Part of a small language model's weights.
Size: 2 heads of 32, MLP 256 tanh GELU, 0.847M parameters.
Architecture: LayerNorm before each block, tied embeddings.
Training: a variant of SOAP for these matrices, 129M tokens.
Each number is 128 + 24 x the weight over its row's rms, rounded and kept within 0 to 255. Layers, rows and columns count from 0. The size above them is the row's rms in percent of the matrix's.

# layer 10 attention query, 64x64, rms 0.18, rows 0-31, columns 0-63
size [111 107 104 106  95 101 114 109 118 107 119 117  99  91  90 104 116 117 106 121 103 117 102 110 116 108  96 111 109 109 106 102]
[[137  70 105 143 116  91 162 154 119 104 117 140 167 130 155 114 115 141 142 149 115 128  98 122 139 149 143 136 143 109 126 132 131 124 116 110 140 120 160 185 153 131  81 211 123 125 117 129 154 145  68 129 123 125 139 134 151 123 173 121 121 133 123 135]
 [140 159  98 130 158 131 129 141 106 130 142 183 132 132 149  96 131 151 142 152 136 189  90 146 116 147 108 129 119 157 113 175 143 136 133 129 137 138 133 119 127 102 149 140 140 166 122 151 121 156 161 162 143 128 211 136 150 125 114 167 107 134 135 103]
 [151 138 118 106 161 128 137 130 135 113 158 133 111  92 100 158  83 142 126 113 176 111 102 176 172 132 144  80 104 139  95 109 109 130 133 133 161  84 176 102 100 139 107 118 114 140 124 127  97 110 131 103 139 135 136 116  84 145  88 144 119 106 130 143]
 [129 106 111 135 139 125 107 115 158 138 111 123 122 138 119 151 208 131 128  95 173 143 136  90 135 130 105 123 153 124  69 117 123 132 191 138 110 112 115 119 173 104 147 141 145 127 130 170 158 160  94 124 139 127 126 147 163 123 152 115 164 129 131 140]
 [134 149 117 128 130 103 110 126 144 103 143 136 120 163  93 150 131 103 107 136 114 130 106  85 124 141 115 162 169 132 138 115  84 114 136 133 102 171  80 171  72 116 101  93 141 155 117 115 109  94 131 120 139 113  97 135 108 139 142 148  80 106 161 154]
 [132 138 122 168 118 143 113 155 134 117 167 109 121 121 115 114 144 122 136 135 139 116 155 123 128 149  76 117 181 124 129 108 126  91 145  70 171 126 132 127 111  96  92 138 143 124 130 190 121 101 108 183 156 135 139 129  97 166 131  92 125 136 157 141]
 [ 86  67 148 135  90 137  93 159 100 131 145 128  98 123 136 106  86 105 142 163 148 138 125  95 145 109  92 136 123 129 136 100 119 120 126 106 133 150 110 136 116 109 129 110 148 132 109 106 138 140 148 131 112 118  83 137 108 123  88  56 132  87  99 138]
 [107 137 156 136  83  95 150 161 149 102 138 149 106 108 182 125 138 183 134 163 132 146 134  95 153 135 174 115 151 130 140 134  85 122 135 137 119 120 130 126 106 107 135 121 135 124 132 110 131  74 135 146  77 120 152 117 144 115 179 153 115 141 138  87]
 [ 99 109 140 116 109 123 133 112  90 159 100  89 128 160 163  77 147  79  95 112  94 146 129 122 124 143 143 102 152 107  59 129 121 123 124 133 164 127 120 125 145  95 118 102 109  91 140 124  72 128 148 134 142  91 131 113 107 112 115 140 113 144 143 120]
 [125  94 133  97 131  99 170 150 144 127 126 122 127 167  93  96 116  95 152 139 117 129 103 137 140 115 144 124 154 118 132 141 153 177 137 144 121 138 114 104 107 119 112 100 134 128 110  75  97 163  84  88 158  87 165 147 124 122  91 153  97 137 158 146]
 [176 110 119 143 124 152 149 123 126 163 102 170 153 151 126 133 137 126 154 117 160 104 121  85 134  98  96 104 124 144 118 118 134 136  85 157 140 160 116 114 131 111 146 188 101 164 172 153 139  98 150 141 120  72 126 133 135 120 117 102 112  91 123 126]
 [126 130 147 139 142 103 114 127 123 127 150 114 133 128  80 169 131 150 128 121 133 132 153  96 119 131 133 145 135 106  96  81 133 204  96 155 109 121 134 106 178 153 115 137 134 106 116  62 140 121 110 126 150  81 143 125 157 112 106 143 129 100 158 110]
 [ 95  59 144  82 172  93 151 102 131 131  99 141 113 168 124 138  89  89 118 146 121 102 120 111 107 160 136 145 119 106 113 150 134 124 138 113 124 118 106 128 109 123 138 162 110 142 113 128 129  99 103 133 121 130  68 159 131 100  95 130 105 159 140 108]
 [171 109 151 125 155 129  78 108 174 153 125 141 134 145 153 146 145 159 120  91 134 136 125 111 187 130 150 122 111 129 110 114 129 137 142 132 106  95 138 121 148 157 155 103 125 170  68 155 166 147 120 148 123 143 160 116 106 136 166 136 105 157 113 150]
 [ 82 113 110 120 131 145 117 121  76 121 115 116 106 112 111 130 112 139 114 139 140 141  92  95 112 171  97 176 118  89 121 127  92 107  62 131 132 140 127 123 139 121 129 107 144 131  80 158 167 145 110 136 123 104 158  86 110 115 107 118 100 101 143 150]
 [127 137 140 138 158 162 113 163 123 116 158 163 145 121  85 157 121 159  99 158  81 157 120 128  99 128  99 162 119 153 150 128 162 145 135 121 148 132 112 157 146 149 141 133 182 119 133 155 144 158 144 124 166 145 119 150 105 119 126 142 181 150 170 106]
 [ 71 167 121 142 154  74 140 117 146 130 101 161  82 124 103 139  99 128 101 102 106 105 119 127 142 115 130  96 131 120 146 116 149 127 167 130 146 130 113 122 131  77 166 182 105  93 109 131 148 114 119 103  95 129 126 114 121 109 111 141 112  99  93 148]
 [168 141 141 128 110 130 117 100 111 150 149 128 112 146 178 148  89 112 128 119 131 193 108 139 168 174 151 137  98 160 114 136 138 139 127 150 145 135 144 141 149 105 184 133 148 140 125 127 160 149  97 130 140 150  91 107  94 125 119 131 145 136 126 186]
 [104 109 137 115 105 107 118 110 136 103 132 116 113 114 123 108 115 137  91 122 145  58 118 131 133 118 129 129 113 139 132 134 115 148 141 153 109 122  96 159  93 142 169 152 142 140 148 164 107 156 117 104 116 117 135 115 108 130 142 181 129 209 161  82]
 [131 160 142 142 129 128 141 158 172 189 155 116 174 130 157 147 144 145 114 117 112 138 150 165 135  87 112 155 124 100 143 132 122 132 143 135 134 135 109 121 134 129 172 127 113 147  81 135  80 129  94 184 114 144 119 135 116 119  99  95 129 100 171 139]
 [100 131 137 151 107 129  81 126 127 135 103 125  98 174 115 118 147 110 135  84 139 129 148 139 129 150 141 164 121 135 120 139 115 156  78  90 123 177 141 162 120  73 139 116 132 138 119 153 161  91 110 143 153 116 128 128 148 140 118 163 116 186  92 127]
 [ 80 151 138 109 147 136 143 100 136 127 133 144 132 131 184 142 100 147 178  85 111  65 106 137 121 142 120 118 127  79 164 108 137 181 116 126 155 136 119 120 120 119 107 112 148 154 147 160 135 144 135 141 157 109 156 102 118 121 167 128 148 131 158 114]
 [110 168 169 134 115 124  93 113 118  99 118 112 137 156 139 148 125 123 123 121  66 142 155  76 141 133 138 119 116 112 153 180 114  92 112 150 171 154 132 131 143 120 152 127 104 160 135  80 147 110 134 111  93  94 110 108 116  91 125 167 123 107 123 122]
 [148 157 138 122 102 151  87 136 140 142 129 134 108 126 126 159 120 106 149 156 177 157 143 119 138 162 187 103 132  84 158 148 153 132 131 115 133 140 135 133 158 153 104 141 127 128 112 129 105 109 134 128 146 132 150 155 175 144  98 122 145 209 119 148]
 [107 128 129 137 117  92 101 130 135 145 172 107  98 124 124 105 161 156 192 115 151 137 124 132 103 157 160 165 170 121 122 128 109 118 167 136 129  98 160 110 104 151 137 104 142 157 104 124 139 122 169 154 122 128 109  98 117  86 109  87 102 156 153 127]
 [145 140 125  86  82 129 150 148 150 120  86  98 102  76 127 151  92 130 154 161 149 123 142 106  98 134 137 150 143 118 112 149 164  97  98 145 135 128 105 147 107 141 163 151 122 171 193 104 119 128  91 161 122 155 143 126 138 140 111 112 128 134 138 123]
 [109 121 130 134 158 148 129 130 116 130  83 131  95  88 118 134 106 121 147 109 133 150 137 117 127 124  85 135 134  59 132 154  79 113 146 169  98 102  83 114  98 125 170 104 114 159  84 109 132  98 117 146 106 114 107 163 156 118 115 116 136 148 121 119]
 [129 130 153 138 117 109 180 117 179 156 136 162 140 151 135 116 181 159 124 156 137 125 140  99 138 117 147 121 128 145 149 163 153 105 126 119 172 161 174 122 138  87 136 134 147  91  73 124 156 137 164 125 125 178 142 137 132 111 140 133 137 138 149 117]
 [ 83 103 116 160 126 104 110 128  89 112 109 124 130  94 166 112 132 105  97  90 119 121  80 147 143 112 117 134 139 115 113 129 149 105 124  88  73 148 120 144  99 130 145 148 166 114 108  65 126 137 101 125 124 114 169 102 139 105 105 112 134  93 136 141]
 [144 123 118 122 130 154  64 105 128 114 131 164 126 111  85 127 173 149 129 178  87 140 142 104 140  95 120  87 125 126 128 100  85  68 135 116 110 124 108 143 127 136 137 107 122 101 154 112 130 162 118 128 109 122 151 128 121 143 148 142  66 125 145 119]
 [121 141 132 170 164 109 103 112  95 162 113 148 114 154 148 121 128 107 121 120 139 100 121 134 153  90 162 191 108 140 127 119 171 117 134 122  63 109 135 139 114 129 110 116 113 133 140 103  76 126 173 116 112 151 106 146 161 132 163 109 121 123 119  98]
 [122 120 136 110 124  85 147 132 149 152 117 135 146 114 133 136 168 110 131 130 130 105 171 138 138  59 139 150 111 119 170 139 126 121  69 107 133 128 140  98 184 136 150  98 145  84 134 158 130 144 104 122 117 140 146  79 109 109 110 109 123 152 120  89]]
# layer 10 attention key, 64x64, rms 0.19, rows 0-31, columns 0-63
size [121 114 118 117 108 114 125 116 117 113 126 128 106 104 110 114 122 123 120 127 115 128 114 112 122 123 111 115 112 121 122 124]
[[155 123 117 109 146 141 161 121  91 161 161 116 138 127 142 132 122 132 138 175 108 111  88  88  95 130 136 124 149  75 100 135 120 157 122 118 119  67 121 151 102 154 161 147 147  93 124 144 141 133 113 144 149 158 111 108  98 177 167 120 114 108 124 114]
 [106 153 146  96 138 168 106 129 125 144 152 152  93 126 149 119 122 156 125 116 161  74 108 129 114 148  77 145  93 123 120 141 132 121 112 129 116 129 130 109 157 176 142 153 119 176 134  92 125 147 106 136  86 152 147 104 111 106 148 157  93 160 130  86]
 [122 140 129 123 141 114 115 156 131 133 110 117  79 109 110 124 194 133 110 139 140 120 124 147 168 140 136 117  60 166 135 125 119 131 134 162 142 177 136 140 142 133 134 136 151 112 173 139 140  96 144 107 144 113 131  97 130 110 145  91  80 104 148 178]
 [145 122 127 122 122 126 157 107 130 134 118 148 139 140 112 120 129 111 171 131 128 123 137 111 153 127  92 147 216 125 133 137 122 146 119 132 143  92 131 171 107 109 141  92  71 100 102 108 136 193 165 141 134 142 120 117 157 142 104 140 166 132 130 154]
 [118 151 138 115 130 130 156 151 157 104 177 160 150 133 116 139  64 106 125 102 115 147 180 129 117 121 118 170 119 171 111 164  91 146 128 128 106 130  92 145 113 147  88 123  97 101 118 137 148 128 102 115 111 128 135 129 144  95 141 125  68 131 150 140]
 [154 132 127 141 116 102 148 120 139 127 169 144 117 147 124 136 131 121 102 115 105 105 134  91 110 152 129 124  99 149  98 133  86 129 172  94 146 130 135 124 100 161 122 122 129 119 108 127 100 150 162 164 122 137 119 128 162 166 129 168 109 103 199 189]
 [110 114 109 150  79 124  60 134 130 132 167 145 131 124 119 151  73 151 138 119 121  89 164  80 132 119 129 103 122 143 164 127 151 130 136 112  79 117 159 138 122  88 130 114 107 171 112 155 109 132 117 101 151 108 143  94 133 162 121 117 127 135 135 129]
 [ 96 157 181 125 103 142 117 161 157 141 141 159 133 106 161 146 134  88 111 137 141 139 114 111 103  99 141 103 199 133  97 145  97 112 102 134  96 125 141 113 117 173 110 130 181 132 155 140 154 153 136 117  99 133 123 123 111 146 148 114 160 125 141 109]
 [126 123 158 135 129 141 154 110  93 119 129 111 101 160 164  99 137 131 132 148 101 123 136 130 158 127 140 114 144 138 148 116 172 103 136 153 123  99 101 108 113 132 110 136 117 112 116 134 115 118 118 127  80  83 128 149  93 125  55 202 124  98 154 109]
 [155 121 131  73 112 168 133 185 165 130 141 156 115 134 110 126 121 126 134 173 117 113  90 124 147 155 103 130 124 117 138 135 168 149 161 144 113 115  75 122 160 114 127 132 139  95 110 137 119 125  93 145 152 119 144  81 134  79  97 133 120 130 125  91]
 [ 97 120  62 107 102 100 125 120 147 174 125 141 150 142 113 133 148 122 178  94 144 124 138 100 155 122  96 127 106 113 126 161 132 116  86 132 107  97 133 128 116 126 165 148 110 172 118 129 152  87 135 140 140 102 129 178  96 105 136 171 134 124 118 134]
 [120 150 125 110 117 154 154 152 138 153  96 138 108 114 115 137 138 142 151 119 122 173 133 130 177 138 125 118 108  94 100  89  95 165 100 152 116 166 140 205 119 120 152 127 131  93 147 131 117 166 141 145 103 117 122 111 116 104 106 136 177 135 138  96]
 [117 114 138 121 150 120 166 135 123 137 141 119 102 125  96 176 115 159 153 136 104 136  78 145 139 123 136 133 142 137 114 155 163  99 128 117 130 112  87 161 162 132 108 147 102 103  75 135 116  71 106 100 140 132 123 159 101 170 116 108  92 168 112 115]
 [144 119 159 136 146 100 104 135 149 172  96 136 142 126 150 121 111 145 161 140 125 151 123 132 137 112  80 145 133 105 113  91 152 130 105 189 138 105 132 156 109 108  94  68 144 120 145 117 160 128 148 106 156 172 131 111 136 128 168 120 102 157 131 164]
 [113 105 140 130 122 127 129 117 136 125 157 101  89 131 143 150 105 211 107  87 108 164 123 116 148 156 127 161 128 120 129  88 123 123  86 146 124 117 140 150 122 129 146 137 109 146 140 155 124 117 145  53 145 159 157 118 114 120 150 137 114 122 176 121]
 [130 140 122 160 131 110 137 120 123 132 106 145 146 131 102 132  88 142  94 124 116  95 145 129 112 147  89 158  99  93 129 119  87 157 164  98 133 203 122 135 135 145 125 116 118 138 104 127 103 153  94 119  79 156 166 108 136 161 106 115 151 143  97  96]
 [104 134 114 124 161 147 140 151 129 127 188 134 103 152  81 145 161 132 148 124 164 136  99 134 172 132 107 124 184 141 125 164 130 121 141 117 130 167 131 132 130 112 113 125 128 100 152 113  89 113  85  98 124 146 128 151 155 118 172 131 139 105  95 172]
 [171 160 135 129 139  79  85 126  98 122 127 134 119 138 170 130 152 141 112 149 158 113 119 115 140 124  98 182 153 130 157 135 138 171 121 147 137 118 138 153 134  97  95 103 103 142 157 145 131 141 104 122 107 133 134  91  74 147 124 147 137 157  93 173]
 [166 117 129 152 121  73 134 161 142 131 116 134 138  94  95  91 123  86  98 145 114 130 103 140 132 137 119 127 169 153 108 127 124 125 147 153 166 127  83  97 132 147 154 125 149 152 125 125 111  99 119  74 131 163 155 147 123 139  94 102 126 160 111  80]
 [175 146 166 131 118 126 132 141 149 175  95  89 139 158 103 122 133 152 150  87 130 102  81 135 114  78 111 148 129 111 124 120 129 118 165 113 123 162 142 111 118 129 109 138 142 135 121 122  93 152 143 184  94 146 129 119 141  93 121 147 126 134 119 183]
 [127 125 137 118 100  89 146 115 124 100 200 138 105 141 158 143 107 107 111  95 130 141 130 149 117 141  83 134 136 158  87 100 152 105  98 158 169 104 136 157 150 109 144  95 133 121 147  95 141 131 135 150 110 148 140 150 155 168 134 178 122 140 118 111]
 [139 121 162 124 129 110 116 122 145 143 111 138 103 132 119 113  97 113 113 103 111 125 106 159 175 185 140 118 129  89 138 104 108 132 116 124 152 130  90 115 119 154 109 135 122 133 115 117 129  87 132 133 120 123 153 179  99 119 203 113 192 117 162 132]
 [ 98 136 127 156 142 126 130 151 122  74 131 154 115 155 165 142 155 121 119 103  99 176 135 112 106 109 110 113 154  87 130 158 158 136 128 155 115 150 161 112 124 149 104 113 104 126 144 142 133 136 104 114  79 144 149 161  76  91 140 145 144 142  77 124]
 [121 150 144 150 110 117 108 155 106  79 129 124 136 143 151 162 127 120 129 137 144 150 108 111 114 161 116  86  81  75 153 130 141 125 125 103 158 105 126 152 184 134 148 108 151 102 153 103 121 155 143 157 117 128  92 135 150 178 101 110 135 168 133 150]
 [129 130 160 170 140 146  88 137 198  96 137 131 101 110  96  96 115 132 154 121 125 117 118 114 126 133 147 168 143 162  94 135 142  93  99 124 125 119 153 113 111 132 109 144 110  94 104 158 117 148 162 112 108 103 105 102 122 136 125 115 133 171 186 133]
 [162 159 113 138 120 120 128 129 151 136  63 133 115 120 160 171 159 101  98 127 170 154 108  92  96 119 134 146 171 139 144 152 125 126 114  66 158 114 127 147 138 154 165 157 129 150 122 107 124 102 129 136 150 134 133 129 100 120  80 127 110 157 137 117]
 [109 101 171 124 121 138  77 136 111 118 132 107 126 125  94 161 127 158 169  77 110 140 121 146 118 118  92  94 162 123 122 154 136  82 119 112 117 120 117 135 139 145 129 132  90 128 123 102 149 120 177  83 133 143 156 132 153 109 105  65 133 140 119 117]
 [ 90 123 125 126 150 142 156 137 208 150 161 107 129 148 144 134 120 140  98 159 123 137  83  69 137 118 114 124 145 122 142 140 158  98 118 131  94 137 158  82 121 133  99 107 136 128 120 167 125 118 108 165 136 126 107 121 145 155 166 154 156 133 105 124]
 [132 108 132 136 135 150  96 122 112 142 165  89 139 111 157  61 113 160 120 113 153 117 138 144 130 113 117 101 178 136 108 116 133 149 129 136 119 133  89 142  91 124 166 181 124 130 136  87  85 158 109 116 145 133  96  73 128 108 141 154 123 118 122 126]
 [122 114 104 108 150 123 127 128 154 114  97 159 135 137 154 136  99 137 128 138  99 175 200 109 121 105 131 101 159 124 130  87 112 104 120 134 109 139 124 104 119 140 151 100 132 129 140 163 109 155 133 101 155 160 155 150 132  87 109 129  56 105 143 141]
 [112 150 139 135 168 138 112 131 110 144 125 116 166  75 137  84  94 120 153 127 182 119 151 158 108 100 171 116  93 135 116 129 168 106 101 124 122 123  84 163 119  90 106 122 128 144  99 126 139 147 115 141 116 140 100 165 177 122 148 126 118 123 108 111]
 [105  77 101 148 110 110 158 126 170 154  91  88 110 159 106 137 124 155 105 137 129 161 101 148 114 113 151 133 137 119 130  68 173  94  82 102 150 130 142 111 150 125 129  90 154 159 140 151 100 122 132 142 127 135 111 112 130 129 140 140 149  94 112 103]]
# layer 10 attention value, 64x64, rms 0.348, rows 0-20, columns 0-63
size [129 129 131 126 121 128 128 135 120 134 127 119 134 131 125 129 133 114 139 122 123]
[[155 134 132 135 104 132 135 102 145  72 135 119 136 154 133 154 110  88 126 103 120  86 117 114 185 125 164 130 130 125 125 123 166 142 125 101 110 130 149 128 143 137 179 137 125 134 134 115 152 139 182 103  82 193 121 120 116 112 129 109 120  85 120 102]
 [134 131 150 103 121 158 114 146 155 113  98 132 151 123 118 114 120 172  60 146  89  73 136 135 123 101 126 107 120 137 145 150  96 127 108 149 170  66 118 183 138 127 118 132 105 138 162 166 115 119 137 122 100 139 118 136 149 119 143 148 134 139 107 148]
 [101 139 161 115 109 102 141  95 146 117 129 133 110 101 110 130 139 100 129 124 112 129 163 146 100 114 133 143 117  73 118 126 127 166 124 153 106 117  78  63 125 104 121 186 122 134 160 154 142 132 141 139 112 150 140  86 147 168 129 130 129 139 118 183]
 [187 102 145 117 134 154 139 160 131 113 154 128 130 122 154 141 147 118 152 104 158  90 181 109 102 123 100 114 133 131  95 124 120 127 103 110 181 161 103 113 159  97 101 150 148 131 111 156 122 154 122  94 112 165 133 138  90 143 109 115 150  86 123 114]
 [124 171 135 157  95 102 172 124 134 148 151 117 120 119 136  90 113 157 142 138 124 119 119 135 110 165 190 107 126 101 138 154 101 123 125 119 169 133 145 142 126  74 149 114 114 119 111 105 163 143 126 148 143 132 189  97 143  87 127 111 102 126  94 126]
 [ 93 167 140 125 127 136 179 129 148 101 102 134 187 140 108 111  91 110 113 125 170 144 119 126 142 111 113  96 125 106  82 104 142  97 149 131 137 109 173 140 117  98 117 154 108 135 122 141 149 126 121  90 154 140 159 103  72 142 109 130 123 151 141 154]
 [139 107 114 113  97 129 127 116 126 128 140  95 143 180 142 114 162 111 158 170 145 144 128 157 111 121 125 105 132 103 121 131  83 143  86  80  90 145 127 145 131 108  73 133 123 136 106 118  88 104 159  74 124 125 167 118 151 115 148 155 122 160 120 119]
 [139 151 121 131 138 134 123 136 170 167 162 108 104  61 144 114 105 111 112 134 100 127 148 138 141 144 120 138 159 104 135 101 128 110 129 134 107  89 128 124 178 136  76 147 109 155 141 116 127 111 143 141 132 147 138 136 128 119  60 111 122  78  84 138]
 [131 106 141  97 114 116 110 114  93 142 143 115 119 174 113 127 111 152 124 117 154 126 166  81 175  67 145 138 132 113 107 137 151 137 132 147 155 101 165  99 152 159  85 153 150 125 120  86 120 102  99 115 104 129 144 132 160 128 134  94 121 130 164 105]
 [134  89  97 179 136 149 130 112 165 118  91 140  75 148 113  67 118 138 124 122 122 142 115 115 113 105 133 117 113 131 116 161 128 158 134  87  97 131 113 167 137 149  91 129 132 119 156 108 197 126 114 121 147 147 132 132 140 136 116 171 152 123 136 153]
 [116  93 136 110 158 109  95 142 111  90 121  83 137  88 112 133 120 130 153 135 133 131 118  91 143 159 138 140 143 111  95 108 113 136 163 120 157 146 163 116 134 111 123 137 164 199 136 155 147 101 109 170 141 137 114 148 172  90 129 171 118 124 134 137]
 [108 123 123 110 100  83 118  79 150 129 141 126 116 145 136 123 120 170 123 179 143 128 123 168  61 129 114 114 121 156 110 128 154 123 156 141 103 119 153 169 183 127 133 155 143 102 130 113 136 131 134 113 102 123 136 163 104 100 134  81 149  94 139 141]
 [184 133 134 104 155 118 149 126 150 112 159 125 136  87 109 139 176 141 141  98 147 117 119 137 112 122 167 140 155 104 156  75 138 128 165 106 118 122 149 154 114 152 137 100  99 146 168 105 142 141  88 124 128  72 126 144 128 157 143 147 133 158 114 100]
 [133 112  82 152 142 141 119 133 124 133 144 141 143  72 145 198 134 148 113 166 127 163 106 191 164  73 111 143 125 115 126 171 110 143 123 118 166 104 114  92 103 122 103 124 153 129  93 114 121 148 136 123 109 107 132 134 131 148 110 133 135 128 142 125]
 [125 187 112 143 106 124 150 161 126 124 134  81 101 125 144 127 108 123 122 144 188 136 130 132 118 111  86 134 109 113 156 117 136 141 156 151 126 133 108 126  73 130 144  87  80  97 153 149 136 107 141 130 165 184 117 156 124 130 120 140 148 133 167 117]
 [ 84 161  82  78 117 129 123 111 130 153 134 118 118 114 165  91 150 139 150 109  89 152 153 134 161 110 104 129 133 126 134 136 150 111 157  90 160 152 107 153 127 130 149 149 192 127  94 158 151 119 153 108  96 131 117  93 134 149 124 128 120 160 107 137]
 [164 113 119 172 104 201 158 121  84 141 158 150  95 133 125 121 110 139 131 154 135 156 133 133 136 112 119 111 125 127 125  82 105  96 161 119 132 123 118 127 127 101 157 109 118 144 138 136 144 104 117 153  54 132 131 150 104 114 142  94 125 166 115 137]
 [142 180 132 108 158 113 134 139 124 127 119 163  73 142  95 141  89 154 153 123 135 147 103 153 100  91 172  82 153 134 138  98  99 165 157 148 138 111 110 127 133 152 116 137 133 170  90 116 133 118 156 127 140 120  90 104  99 133 125 149 131  98 112 116]
 [ 99 140 122 177 152 114 133 199 127 116 129 109 163 186 135 135 142 177 133 128 140 109 137 132 135 136 128 150 124 136 121 108 109 144 115  80 123  74  82  71 132 128 151 128 133  94 141 109 167 129 141 108 132  96 110 121 129 109 135 130 111 131 111 126]
 [142 124 126 126 132  70 123 128 148 144 123 102 124  98 133 175 111 127 161 172 130 106 161 160 128 127  89 109 135 153 143 129 153 141 127 116 131 120 163  93 152 137 162 146 103  75 104 104 160 114 113  99  78 157 133 120 135 109 152 173 136 144 156 133]
 [142 152 123 166 131 160 138  95 110 157 142 121 125 145 120 154 117 102 122 123  91  76 155 126 118 125 143 136 122 100  71 154 124 113 130 124 117 137 127 112 163 109 137 105 157 119 138  96 129 103 130  91 183 131  91 117 105  76 133 153 135 188 146 131]]
# layer 10 attention output (transposed), 64x64, rms 0.315, rows 0-19, columns 0-63
size [140 135 136 120 121 125 141 132 131 137 130 122 137 132 129 129 128 117 132 126]
[[163 129 154 132 114 117 163 119 135 136 145 107 138 121 118 114 103  27 106 113 122  89 125 148 135 120 161 136 133 111 107 151 124 153 138 122 144 154 111  73 145 126 150 140 139 145  99  99 148 127 118 127 130 164 112 179 110 171 133  99 120 136 125 121]
 [144 155 166 107 138 150 117 158 181 147 113  98 127 108 101 101 173 154 121 139 125 117  98 134 125 141 163 130 141 108 128 133 116 133 150 122 110  86 134 120 151 102 131 150 129  75 159 111 102 186 142 130  67 108  94 138 127 101 127 135 139 135  95 134]
 [128 128 123  91 111 131 123 109 118 116  89 167 133 123 119 152 140  94 125 124 130 130 194 135 150  75 146 138 147 125 136 147 120 146  98 183  91 145 105 127 138 109 126 150  74 131 166 125 118 147 148 141 100 109 157 106 109 116  67 132 120 144 133 153]
 [153 108 100  97 146 124 123 139 150 142 127 167 152 104 103 142 140 105 144 101 156 104 149 136 108 113 140 113 105 186 123 130 134 131 123  96 159 113  89  96 142 107  97 132 122 162  99 165 127 157 101 113 130 134 113 141 150 121 150 116 159  56 134 168]
 [138 157 135 212 115 132 138 156 108 102 104 127 106 125 124  98 126 119 128 137  82 143 171 143  99 151 164 160 119 105 134 130 125 104 114 144 159  92 104 147 113  89 155  82  91 136 105 144 159 149 157 128 141 121 142 131 109  97 128 107 119 125 138 117]
 [141 122 149 137 169 132 135 122 122  78 102 152 155 127  90 103  82 124 118 120 150 153 121 124 116  83 116 169 160 125 116 113 160 166 166 121 176 124 117 132 122 117  88 119 124  77 126 126 135 147 139  93 130 151 149 150  86 130 105 134 129 139  81 145]
 [146 122 136 124 118 151  95 128 132 130 173 149 131 160  78  84 109 155 156 117 162 130 160 153 123 161 149 125 137 138 126 145  76 159 141 113  81 155  95 152  83 117 112 133 125 132 114 115 115 124 120  71 155 121 122 117 105  92 137 112 143 141 165 120]
 [147 130 115 140 115 133 125 138 130 143 147 122 112 124 148 171  97 141 116 134 114 115 142 111  96 157 168 127 133 113 164 122 144 132 123 116 122 121 142 118 154 137  90 170  98 181 153 160 133  78 152 122 122 128 113 166  58 107  79  93 120 108 103 147]
 [118 124 148 142 129 126 121  87 115  68 137 114 117 128  92 169 126 149 120  42 155 118 137 107 145 120 158 118  85 144  93 145  94  98 138 129 128 110 139 132 159 159 129 156 137 120 152 125 114 126 147 109 155 143 148 164 153 130 171 101 116 129 139 119]
 [125 131 133  93 109 141 149 154 100 122 119 142  93 112 144  89  94 140 117 130 136 113 113 161 158 165 150 108  51 130 149 140 148 150 145 127 138 178 115 160 165 104 115 114 129 125 186 108 132 125 120 123 108 111 159 133 150  99 125 138 123 119 104  86]
 [ 78 116 133  79 120 123 130 130 144 102 128 127 139 123 128  92 104  98 150 129 121 207 121 102 149 123 175 104 152 102 107 117 125 122 103 157 133 115 145 142 130 123 142 145 132 154 121 175 137  99 120 123 141 123  99 181 163  88 141 158 144 110 122 146]
 [129 160 135 126  93 124 114 131 103 136 122 128 129 134 141 146 108 135 109 169 113 136 135 183 105 125  98  94 136 168 114 126 138 116 180 130 117 101  87 144 144 125 141 149 158  96 109 121 127 117 122 123 119 173 163 178 161 105  66  83 131 127 141 121]
 [128  91 123 121 122  88 143 109 161 118 176 124 114 140 162 155 164 118 130 122 141 162  99 136  95 117 152 148 200 124 136 133 159 112 115 107 134 112  94 130 116 132 139  96 160 147 156 110 118 102 121 129 115  73 158 151 100 119 159 130 137 139 120  90]
 [123 119 122 131 101 200 140 136 138 160 129  93 125 128 134 153 130 163 162  95 148 144 120 137 144  85 110 136 118 129 122 138 132 135  85 135 124 150 191 136  98 109 121 129 173 130  76 120  96 113 162 120  96 132 134 102 136  94 128  97 122 119 118 161]
 [124 171 123 153 117 142 109 139 140 118 160  87 148  97 167  80 132 131 131 132 153 124 161 127 126  91  93 113 149 163 146 167 167 112 128 164 127 144 123  70 102 136 105 126  78 116 155 144 134 126  97 115 125 159 142 132 107 103 138 159 123 123 106 102]
 [161 153 116 113 135  99 113 123 131 123 130 128 126  87 181 124 109 133  98 108 106 137 200 121 125 123 113 125 116 113 127  90  87 156 169 121 147 172 144 133 117 124 154 131 146 147 117 179  78 152 137  98 114 122 132 107 140 139 146  99 117 172 123 137]
 [155 145 162 116 123 148 154 114  82 145 145 134 124 116 134  88 137 140  97 164 142 111 109 124 148 107 125 141 163 131 131 115  93  75 178 139 144 105 128  92  92 116 102  93 166 186 160 128 114 113 125 139 130 135 142 120 139 114 142 106 122 103 127 177]
 [140 148 117 117 111 116 118 135  91  71 127 116  78 163 121 127 161 136 121 113 155 159 139 147  96 102 132  76 174 144 153 117 163 124 141 103 132 142 179 148 154  83 124 100 111 148 132 102 137 135 136 155 139 135  77 133 140 142 124 115 118 149 107 150]
 [ 77 145 100 138 126 137  83 141 133 133 159 134 169 154 128 114  65 150 117 119 132 125 145 127 126 111 152 166  95 148 138 103 154 125 103  98  95 119 146  90 101 123 150  96 127 150 136  79 145 169 128 138 104 126 119 152 176 132 151 121 106 151 130 141]
 [124 113 161 133 161 121 138 117  91 139 143 120 154 105 128 138 114 124 130 132 109 123 203 169 121 138 154 115 186 153 126 157 130 118  86 113 118 124 135 125 130 138 135 128 130  91 114  93 123  90 136  76 105 165 133 137 197 121 136 126 125 126 102 110]]